python train.py --n_layer=26 --n_kv_head=3 --head_dim=128 --norm_eps=1e-06 --rope_fraction=0.25 --init_std_o=0.00399 --init_std_down=0.00244 --lr=0.00134 --beta1=0.9 --weight_decay=0.097 --decay_fraction=0.684 --batch_tokens=131072 --seq_len=512 --doc_mask=false --train_tokens=925300000
Each number is 500 + 25 x the weight over its row's rms, rounded and kept within 0 to 999. Layers, rows and columns count from 0. Numbers have three digits each. The size before them is the row's rms in percent of the matrix's.

# layer 14 attention key, 384x256, rms 0.068, rows 180-234, columns 128-255
080:475481472506538470452498488485455487515458443518485495497438507512513549507542538491466462474535511505501517518473550491480484482508528518506499473470510520531480508481480496493509479502461496478489488515488472519511488504506497516512467514537509556469542521491483505495513504510518534489474502463469518499504492497481520485557510456493469514528461477521510493518462488498471455528515
097:510494470488500478523538487502442514507432506503490510483493464521483503504490486494508494496502486448487548531460539492463538491527525451501455484478516514493496525480452479516541498475479509491505539452497484486508513543504525508493484490525501491476509472455486471534498502479500499549517509500530490470485515471511524543511481505482499450535495501456470499520513512494485471500503
074:504484513510508530505487501500478513528515449512521528534537514536483538487502484497429513522444475459487515497475533475498503482475473518551547495493471516523550487489430522487477485522498520472483461506491484509500533515514521499492512490506536483480476496529499495540533515465499492485514474510474498516501483507489512492477465531516487504496556479518489479461459524514538500535529
076:485509477471508486498481480475524473525510456468519503498523469476454523492498505470460540506500554504518474529498541520512528509541505461492481501487512513509470563489467548480516512472499492485447538497488546523519472515481531497491541461512464527484473524465515485530499472479498543479513485459496514514437531472489497504498477514516504537493444526524497510483529444497474494489501
079:485489455506521493528521523519553499509532530501523477520447482513491559505511509529507513504464540487517475531532511443526538525508527558487524531494477484503522512516455482467519482492514517525496494521495483509511527510483484470515516459505521522473468473519478498494485473521485471489538460536485492483524467514515508492475477516473502513463478495535502508481505517503469432532509
080:527506485493504495484511496480505521513535473488518459497537490498496484522528492507511499493526534486446515481527481544516495549501465492505521460494491506489531506495465511520475523525503487489489494456476535513492497482487479486523487514515507459472515515542511496530542471468515467502488503504518476527455525520530474497525461523562487481487482529485509499505527537532517534442507
082:481490462489496481497492507472503506514513545514485447520518517494478463468505490509507462486496493485501526534511463524504486484492517507497488520532507471470487479493504497481506507475536515459476477461500442495577481501507481478474543504494537488471529435471488508492423514517477532469522475494544514505497500511495485485527476479512495541497547529538513481490517465525482522495543
081:478527497544496490550500469469491513469475489505484536482549511514509490501493493518510514499479477507522485504504531507512490544506491522499428504501499525510466501467463472511502459451468456506502541507495468510515569489561546492507499520513509507491527494471487510522466502495487465503507496486486500514489517500487519517453476512511482507530553503471514472489507511466494503484492
078:515513507513488470548508525491498472481497522501482504514489494504512513485494515459530486499549503467479494505532529483510545467502485468464504506522521443503468481520517500533505523484457477499481456490476500529472502495492496489502497516478506526506488508543514503523525454549504492480437500509495559467506554513530525507519494530522494507478459504521475479505455533512514532472530
079:493479505462495492483508432508510538485483481513519506469509479473503456506475473540510491505507533522502485528484523511505506478516452487453497537510519471525468512492496483497467497461524545531475509487476480515552487501458483509497549490522472453492474540528485500577495497524494486504522510497551493497463558533475507516478505502499489524508420487524459505489518474503510516460476
081:506531490499501469510473476499467530521544481534503471485506487437491495503500516513526509513526526477475516522540522496501474508481481477490506514550491480500503490529492524492465488533519477487513516458487480528508462497411483486489535511453483482480462521485475529503502507500504505488518462537520485518476483509533526465505519525532494481502522543485513518468484519525516508473521
085:510536489508476458508509490533478486446487466455470503467499465504482529510534463516475518488510564518469490483518527529478515509528517455499501491506497494479479460455483464498487443507492512519492572497501540514495522489533523526505536533498480474533520502491479499509562510525469510506502507524475464535482522492506500499475468545517488503507470494502488529508515543501487464490499
083:498518522496449488485487547541445482452467553469484513533513498502471527532526489540486530499515506494468498511504450503459517512481515480499502505492488488475527513510473455482530484496461478472484480485527512483491538513514510513490481517462515452514488476473519491517502498463485481569470530527529517497461551492497503553511473530480484476481544445480510508523519533520542526489486
088:531489504509527505462501431513453525496494480458507511554486504478479501496500439507473507499498534511536469464514503537511484481460519499500479538460511497486505481532502504535499465490541486549531456503490461536504506465491526536507480524520466465544506522497521507465516539464456472498495530476477501520456482491468473528522471509470518534477494514491522493522485528494545513487503
084:490529490470487516480490506484453485451482459453484545538476537480481559497446509489497503457448502480469496495514524489488489544518501529521486513467484474520504491507495510503500496473531497574502513484550477547467445524517521507506472494533505463484462510504475487492468500499504528561486525500507472488481497481520518540529486485538490500501490512512509507492472500561488540519477
084:487504488477487482503514479524465524511503498508509504499485476439516506448466475510525520506522519516514548488506480517527533487510505542497504513458540499497499539513496562524527500488522538512536515479492496496532469458511521436496477504500492476492523545493471508487526495529510553490539494541503487534497527486513507516457474478480486478492538501468465470465476482525441498503504
082:499515441484472470505503533460480482516522544472503509505521474444506557472501502491456476504452532507524535532474475473473537524511454491510496531492501470500531480486486484523485472530488442542502541491490517521528508518498471522504554469515512523513493492498449467498495493474501537492469487549509514526520476526495491501475497524460456474521494502505471520501502524480489483516483
081:528538495483572491503498494535459510477529489548479501505493511462503516473506499475508501513514527504528513522494517523500529490483477474464508489490518507504515488487476533503500536513529499482511503502506490525454512498493505450516482473529529532495514490474477530540531502477478509497485497508517501479408515523537457502473527492437516462489462498482475463499541532510508523488520
089:480503493484498485508519503496514479491458536450473526525518476535518504514518496495491480451523561487482477503520516496460533483477486466490484502584525511460545495420496478544522504502507546488508516479504513484510457489496555503550516520529500491490511503475508493537532518508502525473482465506484514510472533501488487550471512509488444511513488507513499481472511509493493489524521
078:467516527487515480495512493491497492509494541476477521479500464528535475485508541507544482480474524482489524529504488486529524522517499455462498463506506533477505511455519499512533533462481513497485489500519468499539478509501562545477496468498499440510536504482480492491546502528496517490547464497529508455498511466490559533439478443439515491536526521459513484499522482454505471475502
085:510451520448483491462495509464510520458490540496541489511579497442500468533502474483463504480514487505507489520491494509483483496538453512517491556501556548474522519497497541502536499481499489539527504490473473538498475486529481459502476507517482459539526483503500443479462515469404479467470486496512474508495524511516506524506490498467483504460472499522489511515513542509517508466517
078:488468520473486484464542506509516517433523542495508490495526487495528491504495538483460460518501516507515538445467500493505428519537479500496525579519489514500505523497517529532501513516512510532541507485490505524526515540522508508537505495521500503475527522514514505457455519500491508450455496476482475477510536482503525521469552498501494488509549570525438434466466482480555505497483
079:514487532476510496489546489523503483503504490515465475492489487515518564495528480524525521482506515490483500487492510461474498488483513510501554498487551490494524499459506467440496472500446532482480483518507520476453513510507514515465500506510536516540498460519515511546490470500483495540492553528483516509527548492479494480496535526464491514500456461528479456490493501535512503536463
080:508501522472512494545535524517494472492459511530463503520514512514487500484467493523497468448495487494534493486541497502508488525476506471521495453482501565487510461438461510497545477525502507527507481494517490446495471496523527514457477558515474526510516480500491497543492517529503526490469526492497494505476535449547485511481475469497537455480547484501508485495527486470479507521463
077:516543519545496482490489504491542523500549488492532476491513482436508507495474516484493527557462520498501466522520525484522468483527475473518476484479443543517537511534465525499526524475490485534505507476460465484519480501440540488492470511506515510494431473520471473489532510488452482481525505542498518536470512504506523429478481563483478486524492508503489506503480466521499493465483
077:544531522504494520495526520529463532473508495547493526488510490518466508492479526477523507513489486501491484483514501506488484478484499529520544522430541509546492495510527513509531496531441498465480510499510461494509512479531492527506523504505491444477494508493507506498469517541487456474525541537503487492515494550500538489448488448459539453496534480450511492474495503529486566564499
084:518501537525525526506480497502546481488533500528513488499476518467499534474492473508496493487563482519508442493509493510517469479497529530482533521465507463502508503517481517480439498524459483486517455551503505507457547475517470528483463489513506505517465494570528536444477475481485478476515558547475506477502483530510473479507517515486507523485490501499525500476480480508508525525503
078:483503517523493528439493502502512513480523483500512501507459547494509541446523519509517500458473482532562487459491474491503472452482457517490542479498491508479519481489537477492469533511522487479516470516518522475486498441532465555523473500494510468525529550522496538471509520514512511500500492520500466502513497493496500488482548484506531529467523486544536494468514514520494516523519
089:503542492505506472495475469545430495533501497456515512466529523478504527488520540504515464471480518527522521536543494476524517502568522528517477530492521535514515511520478493505528533489491457489511475518498460469517481528514455537509491496475512472476490478506497456432515533502437497521455512495500491470507506528524503513497506538510516528504494478511457515504505491499527479519536
077:531494462461480490484546525572479511475501483479488516538464508481516507486524485461514511512514473535500473482463552508457487514468434487507550483482489470496572495530535515503533472483506507474498548482505499496500538559462492461549512505467475475542485509478547519518488472522499529499481518517468482501510493500499489532527508509493499484522525527498516497492465511500529480480518
080:522525525476564477529475520451504478522499484497470507475489480501508482511516487520511539519507489511479521505536529476467519487464563459517501473463521514512489518483561493506558491495493493502466537496488514514496472502497536523481523530483504493518496463484512479511516476481487523492475446454545511502470528481527490497497488499557479490530533473524496511518514489464493461497476
086:474493466492491522476499505444543525508503462533531500487496535476478496486526500479502472512516482544479486525508523507512469467516502487462525509484562481522493500511494519529472486512464512452525469529548470509478510506522464495493471502504529520495467474501466498513521452525560516493457498512502518496475516482531463490517502501516545505515522510524476495506532508502468531523461
085:456507481509475518495499485489474535493474485514486515475453509501528540424507515566479469501469492517467499496528464502496522483522471483474518488503471516498494463480515541485503459507536520490518489468542485500464493476502463479537478502491498491499503492518471514488509510453508522511505435547512490478476547483499518520508502462485514475472509458473506455496488494550494462478531
079:503481486541503493491506489457453484559515490520508504545467498482523506515538508494452495561499496493515572525499536498488491491480511465519515493469492521491537495544481498494495491502481526489475515515536500538528500512477519519497503491504508476489511501503494490511516470507495506490544527479505504489453466539456561487513491450527470461499428551542472507509495522513509478496499
080:485497536538477495490476521501526472478501480503478472495510509499518467477511518494497459488507489478514514477479493476545474488478480448514522488504478471497481546498503463503493519498508508481507492482491548453532534482498578456480521540509567500483530526529506511508496502471522483479537506459523528495514514501459465526496449504484502479552491531540493452496467513461534507529504
075:504503526461490488494479511506426518496499534506480497530528476459519482492506491493492519507461501494522494525465545488458530502496514472525526475544531522500487496483490512538555472475476473486501516505483477516500487480483512484489535514520491509500532506505513464497502474476498493525525570546557465499466515465520526478512462461523501453516473519518479498525544544506497493497522
087:514490490491506509493489504541528470523529476483532462528544514498524522475522476520514478454483518531485471513538494518478462533508503506472487501500470507526455503547488515505483500503480514496475470518497487524445484513504479526499512486515487449506457541507510520490482547518483510465471488532496483484544511565509490492508464520510500547480416469537504526455536508540475490529477
077:495545508483475523467503518507499504472510494476517473529537512484520493469478482506499488481498517518491517520459502514475476494524469452513508485550471503451516519535483467486516503430537468473553514495533498505441513502474507487517516460528530539559529520437514509519534509531485504460489507490552512531501528529477480480524493509520472504474492474552484510501483468519508522459494
080:506490460484526489449499475535516559486519539520517493525578482497492484518471471489521547528492485495508493484518492537544502465506475536527479492494532494505471517510505537477495535474489438511536517490493467458551518472494513481510523488538504529506493499496529487502521526506528459493536502511517516509539474488494456527497436473518465491476519489487499491509523487460501504468515
086:507463535485493499478528517494519514471511514550531496464486503477481522466502519458516468476448518490493472481488498475535508497529540514496546476510496468463506463463476537477481491521505504524561474504535476516456466533518494500518491460554543495457484451509505510490490503470452486504539543531506492502505498572491459485525550516493485514463455528486506472505487485503513549498498
073:520490500478488499492499523513515482473527501530521538492501546523489497518497508469480504502515484526514457479483507546533472486483499523483516494486478490503496487503558489495498549495480507490555447535543501510493558526536502500507484479489475486561501539521567497472519488484460486479514515535444474506508518517488489468498555472493526521498497486504488522461492491442528489518501
079:507523490473499524512499504511430464532513473513510512513501512527481540538518505503493457497508488526499435498552494491512467531456500480492480521521501534516500502484537485508470496477479483456577454491527503496475485476478516542482522507466467487518471462492533489499501442526509509495517571498496484475475507504483546526537499517500512501516534464490479479476483555483474495508506
088:483470520476499480513497526517504506460490519486478508488503432518500436489520501498495496492529527505531447472493557481483486512478515523453520495504499493429506481446490520518543499472549520468543462514497492516473538458511497523527503498519492492550523494533534498491542495511518498472502462448442507508507519521462504514479484480509519526464483498486502516510495520498504474456486
086:496509502465504517468496527530561495550478508510511482502530494544531477474529512458483506492533504513505436531506506544536481500515506511471483501493455522528527509496494477450501526505510509458517532500501505503498496495506519483497477451493512523490512454435507529480487508554498503474498544455504512507509502493466513493485477481506486524492464484550538490519478486501524465530480
077:492506535530527499506507468513538511516462501502502490505536517525466493514479529492487535502483497528460465476503525463521521475486463498472471506500504496498536469492530486535517549499471529444496473531502509503469454491516486523504539484485493499497462533518520527470476522465456498468532506470471470504536499498513480499504496467511495516490537524505531494489506521458498541506468
083:533506491496521468562535521469454511550478478480517534477505467527507445511498502506503500477477495453493540508496485463486534537497522448505515475501539501490527491463510465512543508447507524518461535504515488522551469535509523476535500490513522504474577481469440500515513497474486498559480487513545548496495485489478517471482472506448496495529510491486499477524518529529456485500515
086:522475512466520507496526484545550472518538504526479475496465499506528509469488484499557497501480525458514485470507491523505541503485502527481507536550483511513484500528507482500504506500509493511490440520509528481566520504488509536462498460477480474511475487535533531490478475515483512486508507518537498526508465478532515500524495530501498513482513534475566488492485484472477509495495
082:499520494542514519526502511581513463490529526531481451495482521491534496447526527480504513483521502498528462455471472532552484478481524518529512452478483514511494502499531475448468522520504517487491511495537532443508566462538525516493512490474505468491493507494479488451495487484510535501556535520523510494511470504501511485483498485500509486507542511513479519514463486483495506505487
083:537504539469473494486507497486490530491475544489488521517481529485483503474494501525506478487521463473452460454441537515519470520503529471459519467471508481500496505510483504456495471549498516513478504502535481494468485459479486507514508507506518514450521439501490476507475511497560500520517544518476497479503481515519535500502466515468487507525507482490497451481496548482506529543493
078:468475472494492503536521466516506479508510517505439511528532517507501508529493529485533541489509518477505561520481525514492482453476501558542485480480488527509515491496527491461535528513496461509500515520528569517450553463498526523511542507549495516497502475464511494539562483517486518474482516508466491513489490484495480509508524555449517485480519481457529479511509502481471490497479
085:497511486534486475529531492495509490499486505506498476496450482479500494506474494513491514540514494482502521486484515466476487513486542565492516535482500487516516550460509500489533480555484476543461472452485467522477498501542468512514482476502516496481508493458475458501515497508474476502544518510453532528474489535522528497491516510493502486490507467515501537481469481535523495430513
081:500500485461494526520495487526503480476438497480502551469496473544565500469484457498496518482507456492504518513480505498522545495487568472500483543483460498514505516499496500517501511470521494550483576499480508475521533484507519497509512534560482502507492533457495498483450504520487487451501489466510546491514520472484554487460501503543518558556500520509480509464514503536493524489462
078:506487541471522524483520500510500495537498450467455503497519484507544448498533528449516496484427463513483478504501544516568507486430490527525516477518465474478498501521505500489507505504561518498511466492532518530494478501502487507520510478509543463550510523491489503502485474514542487476473499474470532517532490521464520457511518474555525482526489551542521514478467496482484491488488
083:490516519478518566494486497467499546498487481507475502532502483526514473468500504465484494504521490529537518497478499509534501505533541466509511490469475512491490488501503504488525464458560485517495486497491497432516526488497477486498525473492529492488520604511518491487492515516499493494514524512524464482479506493539480485477477485485508503493506517488506529509498494472481515484476
073:546510535500447461477475536485482541509500477523489519512498520492490547494535516529472539526502507446463507483493480519516493519522479504525503519513540488473475521498475508503481489505493478514510545522500486477535497510571535460451517497522486526520513502509441504531504488526532520504548496528455547504522488484484532551504487497471498480524529494491522499487530528498491493540501
# layer 14 attention query, 384x256, rms 0.0694, rows 181-234, columns 128-255
098:497536504494487487466474487562492527520463522507501509477508459460487517528480517528484504502503494494453524517501509504483510520506511521522460488514518551508502525510461483467493503526505506483502524464472469447511539545483513472481484512481532474488465521494508483503471509522447496500494527474453518508480507475535487480505488504510467489491491530468501515497529482549498486517492
072:528510477512530487438481482578556482472492495521482487472521542523499510458514514490480481478496475502549500465528510504502461464474504547556449448472464507493512488511519507479520476525511506527464479494498508476457486497493468529497451495472534453447505499473502511513514511479518520482578557506487536520522487491484507514524482491466502491521467491475527530533489497496495476487478
079:494483509489471446514495502499442517529498466526516479505458520473535478508503461477504523519542529486496491495505486529503499525513515498459512511529509486494495493510525525487524465480568532504484464517478476533521500503522494474497482483532497481522481500477540507513545550535526508507490466478467519544454485532522483488498506473494467506483467468534494512520509547472501512525524
079:500486501488457489486486498517490481501492522508536481510506500526558469500484508482479498530526506485536498494477478509541473509506478494552457480554483444494478510491536462538507536505478476512507477515475510516507510535511490443505489487483497445511488494495499535472487464426506507492576446508489494521508524522479484502502480499537481528457455497482480463492496531460530445518493
080:539539527443506488502510492508563535465497485526452481481446482527476486507514462468514512526511545465507471489525481500478523491487540484469521494516489547456506462488471531535461513512495517462467496503528456473526486504517505495491502493470499495512492501515447471505497528460511481494526490493526494531459496477496448516488505510491528468491423521483509536504533513461503529471508
082:454511503543492442512513537478556497500475528489444471513488569520508494493483520495497505495534508491516547509525503489534491517488508516462500494515457524512468513456511533553512528490524515535440467503523468485501432504523502496493476524497500525499465518506508488482474463524496498498482505504512481542496526502490464522506480525473500463478521488497484503492487520546538525505539
086:503513497535485495532502503494512530464495518484525510470524511479463462536525513509475506499523489475529517438493493558516475444518493525541507479516513530510531521493494454500468505499468502476553518512503497486520527512518491483459486509462510508489485509492459487527478517519540494495478539487483500462476461495485483572513473527537488453496510496481534500503520491528500474520514
078:548471513487501535524513458500489450492555510518447527494476524489484514547491507483552490539498483457454471530495490548489530541485450472468534480530466555497501545492512507514505503496509519508480487488481494478528484523481464524519470478544469481468471512492481521461500513490508509486470499486444510490481498493522531499496497481512470541513480517523473518507499479516489539563505
083:493536501497534512487573513507543512464543516481455489500518518498502465493459493516487522530515495464473482454476504498465489497503538478471524502483517473527493499497512510488518453532463525440516487509497449519504452443545532479493511524474503522527521518480501522517504502521510506502499518462526503507489487487517492516485517489482498517448481525521505524496508522494485514518507
083:495507504501503476451492512468542470547529490509478493485472519550458510473497520475471485515468535492502421521478505477457486455490520520469524563494463551541504526491528530536449554459500526498495522474508473470565476516480485478486516496471497548513507526506484537510489502498523489495461494547500506498510500462511520460501474474471493485492528508505504515479517531483514513486521
086:527510527496464502534492477478452506521519509463490476530510480467454482500508499470454481493518491480501510444493528524472518473501529497512465490539489529506520525522483469526477507495456463455475520471517463477500480481539504538472505512472464458504525550513490514511501519529473497525482514479518495549477501522469504531495481477548477442498500501479522497522532485496507484505526
080:494532496531495512479435480448486509526500480454485524495511453467475550481518524525513501499462480543513515471431497451532480544497502495528517473467521501514466505510505525478516525453518473480501553482470457506506499512527475559487484511523509517474495507533504513517522494509498536499516512485497502494498499525487492506525492527503488443526506476509551492508479517527504503516526
090:488501488502546499468492534473525509485516522492523532491464514469474536467488512492448489444519477499492506515501558504484531472476517483517498496455499499502505503527461517539558529518463496459476472495545511486504443488514479551532505521517514487478546525453474516493445484483520516537511513510476518510533470523500501534509467462458513463506540522491481506506514514545514522529469
083:509510468484458520466505503479480521524480508483526489459489467517480501480502508587516525488456551493491454527497463477494501526509491515525474573491474481485542475489460514512499487469499495582465456498505486520489509533508475511521495470527534515466497488485495504526510478512463473525490515485489535468544476518526503538488486509523502536490499465507505473475510532503536472500502
083:524495496495493494470547464502486521466478483412496524493480521476489457516467481535475493531520490473504533516521530503497482482477507534532457527547498500511528501467479528479523463502494508519477489506508456467500540486488498511450525550502506463492503493505551470499529512518531446506491463443496463455493539464519504521493516546534549532474472521505503481480500542486521462488523
084:484504479484467492489474476495471497491500499449510438492492504528501483547476524516488523486497503492556494497496481478482508480502504472489428528491471500492480534524488516498525486429500453523520476485508528488442525495511459531459476524525456505486485523518474479507462500475497502484538507498524480481530479499462522523493476527536521472508518466518517454508491537473503532512501
081:480520467478520485519522513522458478514492525474512482415449499500507488552489512499407502491499511476494474465535483504517489516476497472493484514505513531532511503487515486561501470481496513483477508483516529511527480508499478523512493484514509514470508453516464494494454521492527573522517476490510524486484503494493501453485511475447529448474487460496523504523484489516482537533510
090:412522500557518514551475482511477478485493528479510482488478507578490492515507486495518463456510516499468513437514488535467511482467510487538474492519469495461523524473484486544501471514484531472467470479489464489498450537500486533516483493523502487516500535494504500507491515495503519543528474503485433490468485505528512537510491491506482474493502518511480498499483486510511522528539
076:468515489520509486526466473504550466517517549469512508448480519492514493503506445536476502517540487517471535491552506524513518502468500504497493484522519489461507529483519476535485511481487482507473539495467472471473491514490508460513500472508498517482503483471502459523460467516456507522487479491493471470509527441485502503477518486537488487516460469523492518481498525542529479529528
086:526524516499530490508524499503518505496506505480485494496489512476536479489437493497481478487511465521485509480497488496495481467514499488512449500479483477475480501498458540505531528497508488485489460527526503513500462490500494509549521496519468460496497509481530477473503523519511515500471538508514478477535499524512482553445496516457513504501532515474527491503504496520535524529497
078:510511479545494541552520459485527495500519496477495483470482517501473459539444516511509502493498542515494485486522505482510497547496511488491489509485458487535469490444496503543499540488476496503534454501516511557493517495500502495493502518501489515458503489498537496457525499523499533498544489497554473469551490485543495516507496544509521489485511519490490494496520520500574483504518
080:480503507495511492546504467546474483529540514482436497518505496529491478495502515507484506476519467504438505479499512508525489486470510506548518439517500477500495546476483490549526491466489520485484516474483465459475482531463495528504512481533490474523482504480515521498478511509491499544465508488482545490471519488506477495516508490566509474509529514437496546506465514534494462533520
080:463484504501528486558486518515518492463465509477496504497462483473486506431508521502479504519527517472483529520507467523539480497484522529564469522518490491486523480538502471541492521507484539470469496479496522485504465503502500494486504479521502504501489516528496524482496549510478501517475483493463514515460502487485479499522507515538459477529519504426469482510476513512475495479525
081:528488540484497473462502461516519491508505485508506502542529490514479480478512532478494504541465500474507493496467553522442482495492481473469522447518459525479497463518486507482458516483490504485457484519484468494584484492480513441473497533490521468475517427458514513481528504518530524492559506512479490523504527474539505521498534507468511485518482528507556492502521539509502502538478
081:512490539523486502505500471548548496481490513464478527513463482499463478495454541510494462512491535509503526471530493499547537522518493534470463451494529514519563476510468510535497548491490476466474509530517471462489490469532509500503497481448540507500474512461532499453483473562520487513513548518501517506500471500498516473483531529476511477503536471469499500499479490494507518522472
082:516467471493521546480501475473496479521505504461491527540442493482482488500497542500481497505478490463509455485513510464503500479543532481519511485490557452544494535541533505492517562510506466484531499487520534497510553488514484488522512525518476518476519521472555525466485527483497479516489516475512504484541513486477499513455460521456498535509523521510524443487507520486514492526454
082:459536490516542551489490464483460488488502534501528541496503509549518471492510489516513510438502473486514496560529484497483521488472499518508531504502470465503456480463535508459498489497480482512456500523495463494502488471510505536498500471482528465511482485494523538491516467531512512550519495535554482526510486513467498464491517487464548532567488508481512492476455513464498486470522
090:542525506517522505484444502454510515523480507488521471521495500461474534506474475482481512466512497483477504530476528497477513518518497476494448453518506500511457525494557493505487497487475467504472520537477530488511544499527431534474497461521513506502492495518494514466482475488502510495534450574457470542537521513503449480517486514488520511525471511503484509500474506502543447487469
077:504522501533448488536515537531491488506478484500512504491471505513510468533466526470473478423506468503486515512477493504504483518501516511522472462521478519520492491474516532476530501473499459470499454501504451536507497499509500518496473515494514518526486520504466485498562485489481458507487556510510505521496489515500492534500499463508548500444501491501539537506523512513520535453484
084:488495490444521486477476457505520453494522486505507508523530488493500549506518531547487505457475505484516507511505509492484532454482501509536496490504503585483556478520489490451490482502532552496511563492488532454535490516480504508520514493531481455494510509518487518559516533504496520551459460438475538478515502487499503442484533466515491493543509472471483495475467500509482521495442
088:476470483531533491505505513519447486486485471516494499520494492529500518515496506503486521477518494492519457481505440542517508501517521521477504511509517539451512503484502501495470490528496563493476514470526491418464511526487538490498496500502551472497499539489468541511543511599479552502471494494510498515446465465515512474483506501469494549522516491507468483465484497514451540550488
086:518512515523489539467520468480507483532486479470487515485521513469490516488505500529467511475484469496448509488508508472503475486529511511467470498499512503510498472512508507493521523492445508474466476496490490501484460433488476529491511519475513494460530475487486529574511472514489501517501513476538477468535517493493479546510475506477492459542439503492502554517498530543473508549496
080:528496520544518474462481500472466478518501499479533501529511463536515510501485504487507456487543509501488531512526497519441521463519544472479532524476512523469493497518481477540485496477537496521487500489513458527486551509502468487523491555442434535479514491459509509520519456548470528496479530456520537476491518462509499484502506512488542522516523481500489543459499482512509505531510
080:473517510539532505515507495535506512490504508511466548517510481506530439495491496477490507501495508531558513531539453550522506521492481506520519448484492496474514504460550507484501420572541525513544522511510497521544500504442527456509472515524486537496482461505469503520516512490545520505528525487516493471452519493484488476475483539536551469475494500520529488504509487542543496505495
078:515487489518517495474463475483514525475480499485524488524504469478460472493496525496508478532492481520510537535492514539479494504537471508479514511542475540478475540526489514553492508469468494497485528479490456450452518482497503535510487512459478482476499516457544473524458510520469480511486504544529522489491528478508502514520549497455498457501503463484491549481511486528464547503542
085:535492490472539515505477458501546505482486448512503457526505512504492479462526498499461518474489504492502458515498517512466480512474471451468497460520513486504496521494511458509519493485460477555466498505517540524479479439548467498473531480532531518512488492507537516497497456456523546520517519561513498530510522538519487488529511505497494514537474464507492461532456471477499491508501
078:495475490525518490473508495478405506495493526461507477487524485534486505480518552487533461495510483448557499517519508499483491495478495481522527515478456482480487533480545489468519472461529516513521510494483489481492517434484481482508491509534473537531492508491454505524529473516511526508526530477531443466483501529517473526512514456491532487506498480517547508512518500548501496482510
084:486514509518467480483510501517533535439492543508496511488517483498549472513474525467496511504544501520579491531510495517512527519507471496544508531500488511493510443479513490458492527497510490470539488544523471552480524494524505508492486486533516484506486496502524447484488502505537512488497521518513490448489509538514553462482528498519528482476494477525500503518521490488459508485490
088:506499466501485444501530508566491512535460477482518477472499499542449486507519508515459510483492524468484465516533483494519522499496508515491447514480516495476483486468496506513493506559468490467449483483500518549481486499483556500524446470487522526473487453515563476464460509538476470513508485518499516514472478491535472520476497528464493475464504523481500576529519485519460499537552
074:527536503510509528524537518538509500526486521478488535464535491507514514517486509465484485436552476497482489488498498501507520516510534495485508478539537457505490514431508494459508546454508428558507482512508505504486497482531514519560500481492467533516525458499512470477505468529541500483499507493512482528514451516503485491516505525458510475503495496504503519481520460476519505508495
083:519521478498524493513462514465491504500504478473505497500522450525487539502490512487525504448512489482535511500482508500507471521494460478503513491531486490496476541497516511484537524461487477489497514523516459428524472499478483516532519517480538523495510526460557486500504497515521474510510513480508514465510500530484564480468508493517497523504486503476511487487526522509528502521478
083:494455507527508482512486521500465496498506515445510501491467552485502484527505507460510483475510495489447572514515511504541547490461529513474470506477533478467511501476525469478525477544497497478506490496562484498495505481527486492526531513509475484543499528520511494500463530492463474515500496457520504462556476510487504553482510491491497497452488496510536516496528511514545521505496
088:534516502480505479530506518500499507541497457516496506489489478521536437525510479497489475515528507545503522478476492515446531518519511455533535508459510489461500522495532511507533473507491489532496478487501507566474544485506518475468479490526516519513510481509476449551555497482532521478476493503494471539490501523508471485481500512558505481449503517502477480495502534521480492496481
079:440492514489492464540528485553544470492487458508471489471479488490523492491532485539526461523515498489479498459505475545505529470486490512472494472515498497487524463546525514511509484536493529517474490515499481488476515478535528537557518460500478470501520474496534467483492519486523458469500537541495493471484491546497479484445541491478499496538511470497477490527497455526513452500500
085:494480531505531522523473475517504481496495544516503484487543505489487519492504533498484513482475467516511514474535460471522506518491515529520486456549507534512510501494476449503482499468505511479457530477514520455524495529458490534522505501482538485480452519453486483529469489470443534526478495463464529474513502437484501497505535482504474488510535517460466495494503486529486482510555
086:510518486479511512515471460441542490507509492526460510510474478509509461527525504519483541553505500507496495514453516484467507521467499480484522467532518479502484502508505490548508517493468462514486538482484468524489447482513517475492497494476497508514519531525542525541479530465488477523539499485457497529431501477527474486515490556470484494499501504510478505491504554457494499496553
086:483500493496485520500509481503517490508494510488497513511509474503520459531487478488488534539532510506544546514512510520494498514519480483499550483510465440526452467513522505500491546476478472530500507484499501551529518523494503505497494511501502535495490429500487465467545503487510511487494555504520467519474517540514531461479479532550529461505486512537537459496459518475547478486484
086:502500438453483509531506471504536493543510498501434512529497485460498480503530491516487456542474507563457471462488474508543526537531463486516492521481467465492489485515501489512496507504486512475492477508495477500484502526492560507484500517481544473449468476478524485521516482449476466482465533480501456531453492485522500495488488521519474500478547572502518485479537472503498498521501
080:490564469483448496496475467517493519514556526479470472513518507507514482520506452453480498484547515533485534493457470461492499485476491474495479542522439526497527499537511496485482505493500478542510479498499496463472510521524492494505504449493504547517532469561457486488524535481484494512489485472488489504491517528513507476530512504499526478488529499452546531517512456490470532508469
086:518525541502474497486524473547485486437522498507567530491490496499476512534480495524517513490488507464466514526490526490514506521516469507441499499507486506547500517515457537464488544503488491467514482477522496509529520523510479529500472494456491506482503447502489507435523466460548450509487498439480518513490480474546493510529487524499507516525511542473524552481471524489480474517437
082:517503468532499510515486485495480506509541517523533526475490534489552488522510487508554502520524511441501505482482472470511511478503453496538529512491495500541475485490513492506536473511512523510505536472519535530465518483495521475456489505480453476501446496506502522498533508474511459495464467456486499486482520509498452508510517500472541502468510533519482472487482544496553491514522
082:510507470483527456538487501538502470498525544547516501489504513522540505486555513492529548500529490482505502516513485558496487495451494500471532519497490461470491455486453513473496502527497512557493488508510507509510481510478512542534506515475470492488524475507457487534533483505527512524504538505470554460467504516519481457538544497447561489482496535485487512502431521510495510541555
085:485478504496524470459524503500502514525500515506489522480460527480530465460510508505535514514545499479497534528511464516471514485514510540531538485482481515500502493523505507448510472514500498467517484512492431511509532452510521521509474491487525476501504508500552521509505524499518487504523509530549484536486490507466503507506505488488497539468457498523493458485494507486507540496457
076:528546489472441488520499517488511513503517458506469476513499536491477494508517507516491519521515495519497487527485477513488520501514464520502486492469508543488548508455472498497490480486562490487502482514459498468501498525493485455475488528510486445508517523498541497507473514492462469504517472478513478508469485508494502520482508521535463495484467547520505483522531463495489495478475